Each number is 128 + 32 x the weight over its row's rms, rounded and kept within 0 to 255. Layers, rows and columns count from 0. Numbers have three digits each. The size before them is the row's rms in percent of the matrix's.

# layer 6 attention output, 448x448, rms 0.0516, rows 0-243, columns 392-447
096:061105121154173118047116240143054116143107088071109082125147135097110109124133158119136128085125136108145162127149142131099146088136090132057114049138086168197181131158
087:127064104188154119073074115131148133113159108094138156131152189080103091087119096097110123167080154112091123105191179179119147112102146087110176091097146163081065133075
087:138176134117159186089157186107119089118133157138142129204134138106059097127146128134088108089083147139137119146112185109158134155114150132156134104169128131110193113170
100:166147074172129160118085065091179173113102147145101149130100150129094120147117156150056054105105125123112092128098135151129160127082170117121176187154164157131116162111
087:107120044112056121147122090179136101114123120070116110091127084192246179146130157151195159196131094155170104202151089162169127123156097139153048142050112118143137132133
095:122147164133107150143132156136081156155101159161128107120096065120071177116096137142177154090155127128161140192191162144096093107157152139125172184153111136171138134095
087:115097129164138158078173124146183129158114205144123165192133128165116133161189089120093137064106104193145127155150142080132144152182132183095137135213120085075191137203
094:142079103162059086102087100130096137166131149127136165045157108150181109139149074072122110182140124093058162147122100194137170133181136090140073110014118141125144113125
091:084149084090176095170162176145170110104163070102116112118080124107152130121110161180173175147130177086171114136137104128124082137096096090143047147120123107130164141123
089:116133107105198152134116189137124136163139133116117110151138171125088110126130141153149150116145126105129139126115119083134122184103171161156142094157111141158181102119
088:128143115111157127110186159107148116129150129124105109145095138116112126110104133166115145114090199085163118186155166117137098118088135135110141102163188128096131135113
095:139147113137208096085132139143150110087140132054136148118129173186090136127105153101158144125163122116093159109168087152104059142083150158149145100131135151083121094110
104:119076134135114169168150113113100135088134136156073111162114171187103137136107096090122134169110176046097098088083107104148143154106113072114124122084131131131162142104
097:157152159159082127182151078107166139102116150204089129152093043151102187136092104119049109173108133109094130100084153124199120172132170068158119140140171138144142097123
101:158090145140081078127147118099168158151126144075097133159175070176070156189149095130113076039076133122133152159095158107167123137092091123140113095127134104159070058097
093:154195115140132099104183124149088121141174099172091094122198126136122092122174151132168126125107121139110131112085152127093105157122181084125117159073115204150101136125
101:131116133129141095093130143060134109110093107111123148161159052103122178216157034137118185089137185123151133208114144137126098121132066135154114105088135062129176066102
110:169101148187133127112152145122190109135148142091104098131134116025117057016113150144078054151076113064197141146199193175211161130086137109191143094108188192124075172091
091:143081085099130143126146135132072180120109103149114111175170167141138086066067136160085092114130163101118132138140126155062108119062075113152102084077129059157166152142
104:132171152061140120163132162133127174129119172169098112139180113136097137132091132130170156172092136098195149085158120103148084111087117098119155128161156127131115166120
104:159136119139083157200172135114145150132151118195133134138104166032161146154192197120169126100120096113143094109104097116129104118171139139096149176152112155130126166125
098:089151080043121136153116114109086167165177151112167112113053125106125176112101110162114088119051144110095091245153181139141121119166159123086164204150146127070116134118
102:140141117116136134099162113154116181111155121167162167101106218161090135110124125117166157132143146111090157097069100148070127127173159160176074133128126133214103099105
103:079055119152110130114162132122138133156137156142140167182115121141068187111185076114058146060073140117099076083132205121133105133174149114118161095156125148074170109091
105:073111166128109167101131101170110042114088109091139126117128109078130098125172107126145099085105129133058178154166121129146130129091155070156144129133146090151109121131
098:124127098101156108151082164128087109093194095133141095184124154060132148136055133153170150096150140118130165144131124157111135117045154090092100127144177145156109147098
100:166132067155136099095232097138165090117122133125091095104114169133100083131090186106159130124112101158124056037139135136082082121106185101160089156115097135128119178088
098:124141129091107094125129055112136102119082123115086077117119128183143080114190129123169085165118080132180133137099093140090167137118175144070139141069104080112144132143
097:189147148165184064163159156161098119154093121105143106159184127105140133187169108138125139143136098156111138138122152094104073100155111087106171105114121080082173120105
095:145093105194107140141104098096157128140180156123096151138128209186142142079126119098117153141193094152114101062125050172156145175155133091188197176154150120145138122106
094:185082163101150076138139175085113103110129104101093119140107060132131127098135155146147098181068132167161088155134139149145083087176093114165122112128143152155112152119
095:163124092135056133076105184143096074129142112136178086235176137121152147146130091165055115153155153161124087085112151105108076208155175167110145156144188122153103125095
095:092224118148105151132084159047110158136158165170095158137183141200123133134141132107075130121162086120194125099129100158191144176105144120137108168146150107107189062125
097:061150110123118133167092150132116123104145145110147182127113114126189116104086175147141116178014137113157133128120112100160094154068119097124119122086057185162119132095
105:102179094093086131115114165109104106100121120117136103088078167100128140114104200168106112113088111085188148106117121144075090131120073164121124184144157174139112142130
104:149103123244093233095150159169101108157119097106109158146156194101136094095101112113080129111138124074140111085168104168144140143086145145116134122129122110115121077167
113:148071099126199093167161132149099189148119102193107120138089160145130124171115108150168103099142088162100138082056144107087129127153189142119122144134121101142128125098
098:118168177167125121160116147154119174127094123176173152115151171109169144149140130092153092125120074098125150116164064140155133144170177103145110167161089135165100132154
093:098056176204070134179094152116124089112171177088135133148141129174144147129118176131179141170135109089111140084103125112121113074163137155168112167063125103113131124095
099:144121094142089152103187143138092125109102082114146137156096109139114185171116095075160151136185130148164133177174110136128061172131158172133112158111076139147135164079
093:126120119145136125120167097113104149115125163135118136097126143103126110114072158103167054172098130145119137195128127085105137096144106110090141128077087154206107170078
100:168140119181122117065103093129177139094135139095163109130124103144156218129131080081142116139139133111162163154169129095148106107116125133111159091134157095110108154110
101:122152101116141127140092161098148155150156143094137192164135071159124177107090130149064129117149076122148112100130134149208156192123153101101136145167163159133149100100
089:127118135088108101158135091180112131111127103062135058093173122157124139148203153106161119155169081114134194153084148122113146197118121138153163109122144159162101108123
098:120140133166172134106160074144089099145063184143139154159164080107134165162141083062139116126141097111098134106158150069129114166153112150129164090076065043126124148159
107:116137081144134145173170172114079188141165099151174103138093126119089143158095098097199144135154173123108058096091094119116104109185160085028095143135157188128151141146
098:129110165095150123134134067082149081135115185150067094117095116124116123135086129118182130079103125149119127151108127083127096108129068103146143062077128150092109165121
103:104127118138112121077126152143186136135185124099164087121097123112155110077205161174135162137122163164147137150104203123116159139125133148133182145146134129168110114152
096:074136114107136195095139122129122135155131085175104064138098117070157123067164100061128154086144133145107174111149098149188188200100138151166104123110112133110119141134
093:137139155111070118093114163135127140092092136079119184089107064098125116105119140142121125137085099144070053168078124097147083135131114116112135090103168145099134167122
106:135169142114074073173151111084203166143162116151133154068132151120169208122065154146139125076135106159146175159185141118080117115089123141160147109164112145180123138140
107:061145118111172071162092127197118111111140116129113102108107125110126141143142125129151102157131164093107077121124147164147138159130157091151136132171162115142123112055
096:119049175155103128143115163115154144116105076132207153140078118092140071142149131121163129095146128143088095070127112120112143152097168209124131078132122111136063186161
102:140147099153115191105117147095158150118109137170112166106101185104154109092118131075122133075141056176156120056173191093103214114114136164143116108163105125133110091166
104:075075099110168123105095159088103136112159080118153112144063192100108112121121194155139127087093120091121108161153099129146105117118083080122157121099085178115155158144
100:108127111184172131196125180170102076109095133145155105115115139076145116117111169141142135180146134104095112085133131116143125076207055148129117148112076145077167194129
100:178070101131106140128105089177161081067126096086097107108113118129128132146084152097127117107137154120128203145085107157091193113083125080129152140137171118073131157136
099:113113078147181163141077157138106096083112196166169167188134156111178184103082138112159162132105130070111125120154128134117069159084164138128153176065103123182118095122
120:098108140189101169138128119103145193118178105109149106162098111139145129080136132133108159117142077138141131156127125186111139155195190173145104083125141162149099143145
110:121141098116126148120192149130034158138158143103093118117146113171116126145097112109136134136112125162117117102099151115133126132146171062076076118124069139077167131155
102:170178142102044108096159114175151187147105137112172129108123173134091113115089078151081122138144158132079121121137150092089061160149089168081127096175154121139112113102
093:145112079139103128157161139072104058165113124135120093117124112106081163147085093050168135066151117118084061085107149090144141112137088139136026061106120109116170114091
111:116189191092135171149067117115147133120181137144152163111086092155099128152071197130106133106119172110086167152145138126122070175114161139125136114169136107162131169105
102:108146144071116091112116102139118131119133117112168126118115108129047177144046096138204155099086132156090149156099107148155054148130099077149126108135118128132199121119
108:088169114104174164130116058139121092098122139187155114042137109131089094121133121046137142174160162187070172110068140166129139144144118128183139124130122067076101090144
098:140144096112112130186118075127163148147152115147122110081173108197159084124114112141127104109121128140154121147141151144131147121092133113131138106148124142139145099143
097:171085142123135128107166083116118130173166136154156178132095173180095132048183172162078104150106096132121151110151107151103067163152147172100172152100140147083128112177
096:148154145126144135140137100110095199148137118172112115155109135186153175081142137112082143181186126157194111091127063170125125154113151135122122133140114166122102152169
105:133111132146087096123133192090169136111178138049222183153111192148139139077109114158136123161086107111127127111159160099123115129164113165191117120109112156104083171119
090:113159097143077182169123172121176128075121150108101130153140112184082156069095146111110111190106136070094131091096101129089142192180084113120127105166160095113188141108
102:119141092133114153064209120140078116118137116086106092131138135180145179120134119130104096161142165146178100128120067135109051154163078086094132152103107124115126152164
112:139107146146150137142118109154086106117149126152048105112126167141128098123108118157135113098052122115122141096090120152116123108122090103098177101129166162178112097141
104:121202065146118114095154104156151142136106189165121083110161133122126138116130131122123112168155073129137153071155144144131132143116096107076101133124119124176163170161
092:128154106107082100088154130112095180145119155055111131110141103077107171103131121121170182089153087172166151147175075152114124152079142086134025159118156163166121203157
098:159112135109168111139089103106120106170107159192108138156108119137156126143118073147126121174099103095164159070140049110179105136179128147131072111104138159117092136171
100:184110136148109132112162184092137185131124139121136151155149126122167157133096072145182130104120179106080133114198122125161092108175128119086115146068065137166124208148
107:156174170120131120157129133115137116081111161130117150150146167093068162201132159163136158056126083127148086096174152126125129073111164126178165166170139139180111123104
107:075111116117132167135185119098144134161092148197059115133084115082077151103102051076152114079151077147097148102133163104139169089102186208113168159115128131156133079114
103:125134143104103139158097122068099129171142154138093138136136184174187164139118135107130126119177103104175186096126085122141145154143208095163154104164153091110084072162
092:091081097106195139138114168135144125099089106112214100141130157115088118126164158118141102127195110111115102142122074133105195164111135120185150078036116125092155127171
099:165102144115127152123113115149099203111169149128100149192093084130148126141112074075125128131128139148115129141072095115114155137167156144122143159129143088136135163149
097:071126153149122105088092103146080150095108146136193106122215073134118128140081135138198190088172120136162131112151152133082154076072173127151144165129057111101110153182
091:138070123038095101172140089134125157140091121121179140131108118149112161080154154082138112126092122191182114183152102139103126119118132130145135183110096167157140187101
097:134056171108125186148166154169135127121136178138106121178108169081175080157154100159171163132167192127147102118137105133119161112088166181104096178157108090136129162097
101:084137173129161123116153127064085164155074114173067074047116147143100136140165127165147179033127151133136169105111144152113114070096154199128173152221057120183137068134
111:141155094109066160145125166072120166187175119138115196101106137097111071088110139138094096071180123136135108096154131158134124079107135132129133130148184165164120118170
094:107143114072122122116106103091102099069123157097129137149160164112122072113081140148126116152125115191136139138056177114129072116162181161128142145112108100125139115064
112:087103119125139161141120189102111158132166160097103093166142126093133084073144170179141194159169077115129131123148120120112130129144164169115106171137123123069100170155
106:132075197082143123146087133132138132083173097057155111157140123149119150165130135131146092117114188110121074120080184121124111126129220150147129158152148130143119106110
095:111079107146155159155122155132137160184120163149186116146095136117151094075131119123141176199175210163078089209093143121135127107190145165076125116077126161150104125121
098:156130148119154139176130085183184157218199150150180145168140120114163116118116086150143125156186123083123198176133124124142133130152118166096134160150121137081044120182
101:135138141109070116155156128122158132118107118099160142111109143181118156177109121069117085091126141099114125112103136120116147095079133129133096042064081110093131112105
100:140112190093173131117083104073161154082144197095137061133126139149093103189057121095114150113187111202081148117140167109103161132153090135143116103123088149158086130146
108:157106132104117181113120054137103120131109158148124162133186132138144130146136107103136140085125087135125182109099107155123175147081149119121201138099125105113131124151
109:154168073114135142122153130163102118142130121128086072085130129156134102109149135122164124158158121142125142130108116087131138107099158167132088173173151122064146115138
098:174155081113130103106120105167081093148074094185092138115124205155160155091124135118074089156176123164157128133107053150170127154125072124151125149084124129093171170166
102:110092111145153115115195139175172168170136108143118122132099141126146094104131124125140108117151206162192114097117165132191117130114121122133134123095109149146088093091
096:098110089037193087078145079130175129094125073102122111110107103177075187139093053024181169088128118121105156168157094127154081123122104132140173106112141119095167194058
103:125129111161122140159133154094162159142131091123145133134222070182081123155106124110118101104153104161087195140144137150106115121140121151072029112136119102088231075109
097:152137151149142123106127153141141144160139191180143174115113087099155085101166032151153109141088113134157147110114118141172172090161140172105116166183102108083090180174
100:128179141112123148118123085153136105114106158085206164128097072118100132096183153137118093187158183128183129085070128153134163146133108167109100205114146157128104146155
103:127094144129072162166087185121100093110146131117135176223155122077141156179094106099112145096162160082150130113189080085146130156102123129099057083155110093116195162164
107:094000121133149145160147074105116172117095118147114186232096137127097105146166122116107113129178165108110087106114151121116112140180182152072169147170134083147102176125
236:123105132142051150080098060151132154120091185168108169146138117127192112084166099048080148174099122195115098099135176159112189088147140113066141150085168130055089180116
098:158144107129096151123155100138116174130128160083128164096098104116142141125127123137158107142110123214061094199106089132061094135148106121127175152112112161120133136154
102:058142131134126097144031163097130138078098126163183145099105122099155120152156142065224142085136137161151094131131089169087153112111108100100123228130106135129103060172
093:137105106170125069181154135150083094124081097086157132095127151115183106143156093116159122151111117062184143115148107124137100064106121156119111143046126079144157130078
096:078153167100100095125123195143109179116178130108100116103065110135136126168136191192136162159152081116128079138125112176141101085155134129130124162163136130161182185130
089:075124133122156129098138110154132091150153133082075129082100149129142111140160115138134102092080190176071096142158085135181104144170111108135071133117162185120085148113
094:125097139135119129153110122127048136148089099144093089094172075136136086155151054122068064126129124166087100114115084154119145153168126130118111138196168107166166136135
092:188091135091129097143166094162143095093074163090113171116107032090121088130140107129167107057159170114150093132100135114143158105071081101152126129091079165171120143193
103:165136149081170112183071134156097177093108163175119107119094178153097115093079082112153153159161115102133137093118132179159147112133161172149143195125124096153124150141
090:144242079140164129101174091134127110096113121143134128136184135140144133163151127069156082179124069166087130163158088106070139154182119206135089069126116128080110141108
100:054139097200134095102137140148131098124162161144154109107147136099160113131133134107183132095126138166179198175203125168120170099145149150159127151185094113150121072084
094:082151113095118120078139079141104165135156126063129162137110077117160164065128157142128157139108153079077176158072103162110131181144170129128204113150172142181111143153
109:061139141119172158114111110075131138104135130162178082115153160087155114080114182150129114151098131171104102189129198137076137168128075129183161120095148180090101150125
089:155158157067204155117183141141146129123161062144100135143094051072086093115112147100124145074128220062123156149087142122076166102105134176113087069115105155160166137104
097:125138143199138088157104011131131153228113175210095136092130111173121140096108123150144145080157098122138191153152121153146185148139131091159101169140092080132132117132
098:078183150120109145109142139155192111138109152135160140179147114080148119109135153180096128109156123087126159137156083126117143096118178165161128129161170135104119080116
106:134096127081161098074101157169085183112151176124146147119152132132132125091130090116122105097090129135082148112127132125141161052164115166130149137125133108170140058118
098:141143150142154110132100141138052121139093130119121152136160108188135122162115131143096154119163122147122145113141074159148127128104132130147095135130130104158171145085
097:094126140103144110194145099083159136183147190102121136127142110134130140150083087141147083060161034141129154138120119146171183096108155180143124083110066170145103085106
089:149205142115183138159141147164076094144141101202151101122136192153144185147163107125175156151120138116071146147105063121102109171144091120052150162104098168162102143123
097:132171159111180092106065142101118152157118089112163183187149160134093129167087146144187125114182128168141093170157140096148163078105095154108091112127111147157143082139
094:090134093147109102157073117114070138135125118118119150140126188191076129155148081103150075110146099128054094195092115160164123151135139111157148109155178139132154067119
100:123162157139135112104150116152103096108082122141085126138156135138125099128112098057113186103140136125075162133126097129123110142121144128137102123120124109120177095147
101:148113097144102145131166074115128110078114100122114122143143162110114143113086127102124149084105117127154109121133132140132133148112123101088109114097102112113127166125
096:095156135143137139111123125119138093083113097123076132088135162149167078133119125111139168142090086152092144183218072112090161120128086107148116067127088126063140132065
100:180149114161098077129102095081170117154136133157156124109171197125181143039142132128092094194087138099101144186159136180074091168150065125227178140090181081113105095106
099:153189135112154154175143097128088116143147202116123202175157138107128120146128119149081192169170103146105150096105068120135155109151168142124140132163126057128168150078
093:085116131105081153109121129074090084175137171132099084175129119084096128135059126157115124163104170114113150130144132144125145138110113192115150101113146147102129134142
094:151105221082129182156134167139117120051060084087076114075116103096148079133120118079171117146145090096127166159103048131165146163090148113112115143095127107190146140180
092:153148171189137119226114161140117125094126122137157094049109167150137053191146121108144070122099127166140102125119155150107154106203155142136137103142089181124116091169
093:113073092095157130151131114170068123155125118208134144163181171145102165126135140089071128152223164123082119120128065109116128193072136144158170091123137082105176111070
094:107125155115192096151040166107132105103106117131104162134128099171111124192116151134099102128100134091130114128093141116110086089100127066167141104049096091116134155109
096:130090161122099155167170170141154079146108127140145168143083133115124078156124085147114129169086147148091141093113126082145141139104127074119113140092119116119099169151
103:133108153103155136141104170110125110126147109151162130154174146053160072136091133108138135154116146106153084089164162116094190144122121140100160028175116131114114114180
093:126124124107137152099097151157082100151105134126108117115119137157138135061166151156122118173104181107113162142106133095118175143164110114101179139081106088138118120149
088:123121152090083140080156134113050063164134078173073103134136123101139094115111168081129142114164113154117137157185055132156163186129177129167127045079159174124128151109
103:103090088135052114135139146139175144151163133083185118116124084124123154138099145177142106122124047135100076211123171150125122112112073107105132080131151168114158165143
096:116142122076073131164087169069083136130135144151200110183178116066127072110167168145132103128098078179176026086117201160121105132159144111154147129080113140163095161130
096:138098094164088207108134166103169067137144105125224129190154104114177146111175195192105187122135140111138093104173096160165161193088109130124113131072159093093126158121
103:116107185101141140140116138105068130154092116121084112083091188096117082167121139146091104074131132186121119142127163080066140074202076165138106075177135094123210151183
103:128138122158154113120145111159105130143080157140078155139161150118164121163147127104118176159145126184122147082211124101184142134148119116125115130118071135170142180107
093:143136120103107119124127122088221124117151110059066145139070046111157131128152147098095078100120108096131193172111125161192170153158135147188146102134141190103065070199
090:193142159087124092098130092097098159124107133164124082137102126118155134123115142042130097111111137171126121154129131184131116112172140091122157162145121146129066069137
100:085140087135138144134121153149102127138085068175162075102167165095163120147155123082156116137139111143123087082116111145080163136121114155121119152140129152084177106173
106:130170155159134139163096122137119112124143142181079225169128114121163121136096177168064200140118087103140107028158151111116140070124133148127114188168141111147105152171
094:079087114122140127065153141196155150135082124152088105062115055126147092125196145118121142109159148142093146156115133143073130089115099153121106123121142134076173099169
103:096077154109130096156099114099127106193132216106152111139174063142110133153175082139086142137144111148122123085144117068174159147131087130122152118146167090104150127134
103:092177166085130115110109129164116131069165064106091099088104160144127124164109167128154100115179132108152092121141108147112091052078131100095134129171098099099138158112
094:092157114119181102001126209093088160130118133161128108140174142131150107066143153089113106150143122162073127177123149068130105135177115071092116117148097110174169142136
106:164083146156112176120155156120132150122140084119096102176125133153146091141144085080108127151096129110101117091163094071116145104164111125107102167165174055150169058096
098:116141182139105140138117100152103162054164109119132157126076177173063115131067134141177094084124075110112157105101125120164101121126146174053088152092149175137085116199
103:116094108154112190136123160067125189196133151133198188213107169113149182139083161127101143088187177159077177143166099159150098146166137101160120129121127140172135120153
104:110087107109105123157159132120061089188110066161104069137174165076142111067151123141078077137117118151140118133168122165099138146166203137144117136178159065111100123114
112:129063176145136100096108163136154139115132131141083152134042137133137134096127087068079154064130181120142139171112105104143138109113164127121125137144154158107077145099
092:125174093116088126126138097158150188082108110155129136103078152115098148146171155088108072156100130187116112153119102160131114141114156116137152159156131163090165129086
098:133155115144168150165083154146073111099114194099110145086085132187147098113129139106160135171093159121113173149139121121145130092173085131143088154081091145147139152123
105:118163138108185118080084145144189102124076152104143126122134110084139087134156200120142139145110160139083086146142166102099114107116102176135136122116128096069157115128
087:155158179168086138154150147153100131147117110154127150114165133154092108159164080094102144153155122147148115196100129121129167160046101166123129127150099110087133142123
101:148126104153119148169139164153175070198175104212118106123173107102170097059121135163148169181120088149075130162141090126086124099191158143138095136181144073133179085096
108:139156149121145068107160123125117184185128066115132173073102168163081111131125095144136136082171152128124167096180131199151114132078141129153137170146154125173096072120
091:156090141173150100077244133106146109116108130103119160086086119130070140139224132112133082158144104112201097135152091138093103160114094106147181151081100181076090128155
102:076068131135067127199093159106170158145083156185184132130110080149115199122178128146109191103189072123094090195187082111179154081167077134180112116117119092109204140139
104:170115130165171146119125156138154154082143108086152187104124094140151101112125110149076165145077152118115083119139100138131094140141116095079150172111125120130107157156
092:095118119139125103088107152126167109108144120098193114105145127126086053149230149130133129135108163194116108092118147152136119145131144099096097142135140111111174160128
109:169156137040108162115144138079129108142161143115067120110062173105109137088073098111141097148168167119143150132126119084191079134089111127128113094132142186096050143180
102:147168157103142100163112130113099116062141139160146108084164149141103074176066126151127102132098126068156117035074217185125178106118096078177178106085077173177067129123
105:172149102169118056086147116120146149123160077101095150103020163161139176150088095067178119084123141127123101103121128145163098122158117143129146155124146166127064064099
106:082081159095069164083153126105117145073161177150098142136088075181095122132128127169152121079120094122134146215112167125168107108125100138069106080123080170111119064146
095:138118094152139117134148092140137114127144102181109055122112109126122103138161148138174098139121082147136142120121159146120100202141197125079163128175151141140084115160
110:188135163090129118146148112143149123131091086126086162125098107178135146184168118146101067126112122159177166081138164134138136117127108155126109100201108109092088107129
101:107106088145152137112127083131163133121158128107146141148122077122090104133108104108115159147098122094061143087090149153157132145145111147130114142114156064111138119135
100:170111125102065078101135125106149183152107085085135151137120117130134151154158088187154103124088130151134127165123134163168085190134108121114135110153152099191107103107
099:164118141109134113156141113109082097142142130136125159133155140214086138176121085176127127121067052069140136116079129120128110158097106175085123100144092089123120102163
096:111186140139165068110119138100109106095198112125157163137163104126086174106081158135174188101129106081140102142165160154137192084148122119086169161193160096140131105100
097:152152141161120100143119182068117122132165118152124075096097119156184108135151069151080076142144123158098121136133120161136152091178135104106114095159128144146116133116
095:079076162129086105156185151150101153132150142169128106128136149113119127126128136117145187137074191132081133101089115114083116084155132095103180168142149130096120159183
097:097127163158171039104122194110092074084100108133113088055132078150140067139198109121114124155097157143154135140072151160157098134113086167162124095125119099123118175150
094:160030100133157116126138071058137123186125168142109121112068169148129021119139096142075141120116135143122095110111174164171158158134119109171128105102097097159100113123
100:179110134147157066172148062120116121079122080149020133087090105202086138188123165120116166083098100139128112120083151147098132112192088085103145124110123160166129141088
105:153128103172156129142120149140165111183093130136109114131138172115145151148165172189095173154141138113079144157149111079166125161124047142176198114132137123099141150118
104:186113119122090112109166102126134135178136162122095128134146086084152162131126051115125099120140107148121133113115096131097143096144169144116110125085117147147103175156
107:151140099118112127103148119115148155153098129163155041176175110115137120102197123153095122153153135173194107081134147169162147202121157160125133175151119115133068120162
107:105120178109154168138092124145161123157115172109088098162166083107083117185093094130165126096138125164072136158119120043160117114097167155127136049101111123135150091157
101:164083170136122117182149139129128123107223135066111154042156140109093128117061154139153083122101138105103124153140130142140160071093096101130113044143116102094113142094
096:156120074171068162099121162108092129134117149096088093117138150173127097093102107142098124133088142125106172117094183113149142096096085073087109184163080089168120120059
094:071168142132188049150058108157096200113126134191158097092115080106084080153149116166199147128098144098149114087128198162162124122123112082060149148165169113221048110133
095:154103169092127157093072106161146091076132183100103145158139120111171142108117178132076162123105211132185095192152118131094124117117115116114112095131140100136110196120
099:123124099092169144158088100041060021129172124066117172076079129122153094110103138114128097154132116040162168194107167131227152074082112062133133109044157118184102032089
100:096180163113081126105115156174147155185140137133137151124183162102170127097124158181111117127151125097135153126088105145062095090082139146076104084162152123113102109221
105:107180133124148117133128105150101116141111142110158141122129068119093117139154148088106154170156120168158123130021161114153172127147092120117115160126109093138141183099
103:161170146167106096063100132136106096105126116088089099113176078190119096071115098169073176133115087105141147121136102143175153169069067093084119142117090075155129125148
094:173054105137117129120125126081167188108124170146167157122132120086147145138145102148108099178093135102084057065129150135104136158136103122080143168114147168140153108145
105:110095083208127137075120151115043110175085119140121102177175091186137168143160069157100181111141138072162137133116104149121122144150118170105145162180077035128149101151
092:044104161148145088128119118115109070118114155144122172107074182141112094152103138123174126103128116212095103188175161101175142131095112082096138108126078145038134089149
091:138107137160151114171130166132113049120110127125128122107168107094137123138122131165128120142107139083120110118093144087091158077164079198082192153125125063050145128115
100:146139147146120158144117167150114149069125123130084175143138113123122138145121112104184139050136159131119104082124163114138087037110144154189167141119057089134125155119
097:169086166178146105131069065135168109119143065193089181125156135200103127107205119154098084174140160154112108143111142148175114136164100078126137148190130129170106104084
106:140088175091124133132114128061109081062125128098082135076098153162143193133077154127123153125104170090137175179181142081099155096152102096147149072152131152128146169143
095:116137124213105160158052103127129120157095082113159059155160158107144074080167133164088119140150039127140109111152147109135107146112145254113134131080145108138189114141
098:114125148070118132168138163158069154115150141133095080118116139144132145143113132114191108142170142083156069129090137116168098060144151136132143162190116121136131098096
098:088185126117092107070127116092114129126104156085100082118071134172136149114138137102116134112090133084133181094086081144192054159078144046166167167130153115168096074072
103:104167118007131146144163126120095123105138147086143127108105216155121079124106159101139074128120112165093182133049099140129081115097117141097109146085108169143107155122
095:103102133110160127166062101155144191141123121155138075135109116138093124190135094164148161098107078143169218141119160095113111093103113169108153129112127140164197156104
093:070115124197153103143143164156213147195109118121202132123140090106155142070210136172166126148130087121137054128124118098108158116183129153144126125086129129068119137135
097:191148144079157124119137113143205101199166135095133119131151143052104112126125157162107085191100104125124107210183097158154173168131089087161140060105156173086063179108
089:130044129108112149140171111122120109153116112122127092151185105137198097118132074093154058092196121165221123163150142153117091131186163126162093127117145195091138161131
097:140103096085122113101103086188133129129129110153088128125149122119159138118090126139161138140155112134100117147113095146104063103101165102126137111169151095115145182085
100:141150190126088158152111149098080137165154122136107175126116179106130034115109151125117158161114127149153148125164147140171160093126078162119095143113145085120100121127
105:046098131121125171126158114137103139189150131133150164152127114101165107135091142160098106111053135172189119066119173125055160147100165138116125137125139165130055134168
104:094101130097197147178083171133067118115166100109084123124133120112107147161043120138118090105121159115128177158114155159131116126095116091179110061155148144169132149125
092:132081141153110154139157185177068220156145157175144144094100171163062196141106113088087089132097102061119195101106098113078115185161160145048140189166125191148136133154
100:132104104077128091161088122034087120151170150136109145087135188160143137149141143169182098125100153125188151169136123161106085122169151090172169101124149188167086077125
102:168150147103113086120143139148120119121145134074150127128155111084119169154051160171157115150141112137255154208146099125075167162064113105130037105136082117197128111129
102:192130142106152151107129099132134166124128145179051118134157087139095121133129184165091136118146114130134148068190137162124131067194161081144143177191173094140173123119
097:106116146118185092123166109101125099124095148133167154158162118077108146098128171139168157153163178160112137107159156079107178164128167154093168132152101062077107127159
099:107162179107131145086098138092147183163089200142151081159155068076088111141084107096079162122136199104121073135183153119186176147115127098101143166120178140154110154146
090:177120131120133100074172131102119206084099080057157123116171100087141078129078188113111146134170102143132116162066092172154079165061125147123163091097184156097141178146
113:145148128119133184167033127121176101111200140096148131134124154123125106073096159138085154135177132097059156092120134156141172130152164160158136105098116149135113129148
107:140134140158151106089184128097156140125120108131110165135154148162171168129110103134171141123136205177108148144161175055143140065161085215116079123127117112081121102087
103:140056192156089122130167068133136125120147130102085142132150117135118143102133171137130166092096081122137129157148126109139137170148099133104115067138139143074108168113
103:208117142113188151163129079137144117195091149110100117183172147042197146137135158146093156134184188087132169138151125082149110116164104114157087139074159172129148145166
096:146067188145129168106122112125121140100139115099096083110125069104123070148110129119147153133100153162164185149063103132122132143076112163165184087131161101086129156147
104:118120071175122136073159132152134139185134127116057124148051151118156123107142132145132150075101127134139154140173099150170032161130071107133072118108141161111120115099
101:132098153062119086177148142101110145157089117161117104095143085122132101166131126139145113112148092144191063124155129153109121136102154152129109129128137140128127130096
094:104115186113146148129122138196105160155110120083164075123168110121118116144145127192178114125132031107138193109160139142102153151151181186177128125161117102153141125189
097:195120134181137104192138123126125106112120115149105121130147095128107113093108191119086044094112066103094094118041102122118146123098121130157129074141117122171159140141
101:141115109095131086069152081136237167133117159093147147129044143155088192115132108190132110103101203111134118138150143134162110111123137183151151168098150192111107142053
103:140138154158106101141137126107177131119121097172109101134107120129151131117168163126108131103125135101117096180077141168177110163153113135160154157080055172180113120075
100:129142125111105137143129179160112129115124144140111134105086155103120121114153165114131119165113097090145138088093079115147116128160116137039120131125178138100092126218
094:198130110085081090133125130098129127129095128083157074148117174165157130164187081117152160137107093138137077176067157087090095133149146095127134138101102154104144185096
110:178087126142150124197107110180174123103136111155098178144143116197053173197129091113095101099108181080085138076101130089182119085133122076111123118175212063105170057087
100:086177077066139137081152090121166084140111147123088103158173151099111125087138111143183125085142110137141153095052106115110112132110170082123078082114164136115148132171
102:196123105157076147145144123092145099172118078074109063121112164136099128139113096156118155102109112136151104115163083150092131128128098171139088139108079175147121112171
105:103166104139156106102126098138124102099117161115118100109135141148154188113122148126175127150143152183087165166132159099072129109139110081152172140113161141097136161095
106:145094150138113158091155064091138147122125029128082164170099154152115167148167127106108135060162120100187153094176075142125131118092115166162127088146112158222138111170
099:189069112149032120166084164093127136143139171160141174155133142166102153138157165139044152143080097164128110063138156087181142167166135125155090137063119068106180128165
102:165081150106161106097092139164128140141109202156110146101095120163094125193174132185160119136160116100164109125163126054137133113092095131123115135118062132177116152159
097:105178138081138113130085122125162175172143153094104121079135166131177139136123122197156078110148110068191150134139150103101136040113109148136148131139066178143112149146
104:089173114099142106153061141096105097124138128134206119160147123161168158143100068130105136162147116134098118157151153133128133106122070110142150133039097099146125119142
085:156106092199124072106186156162119147065138034079098144125108181147147129123170156093139104082130117118076074152124095174136112129149120055069121123117080176175111158093
100:094157131129117118101129191065112126151133133166100112152162161129131111118068137157153168106130102134133141139140085114114079192176125092139160069144134130180119119106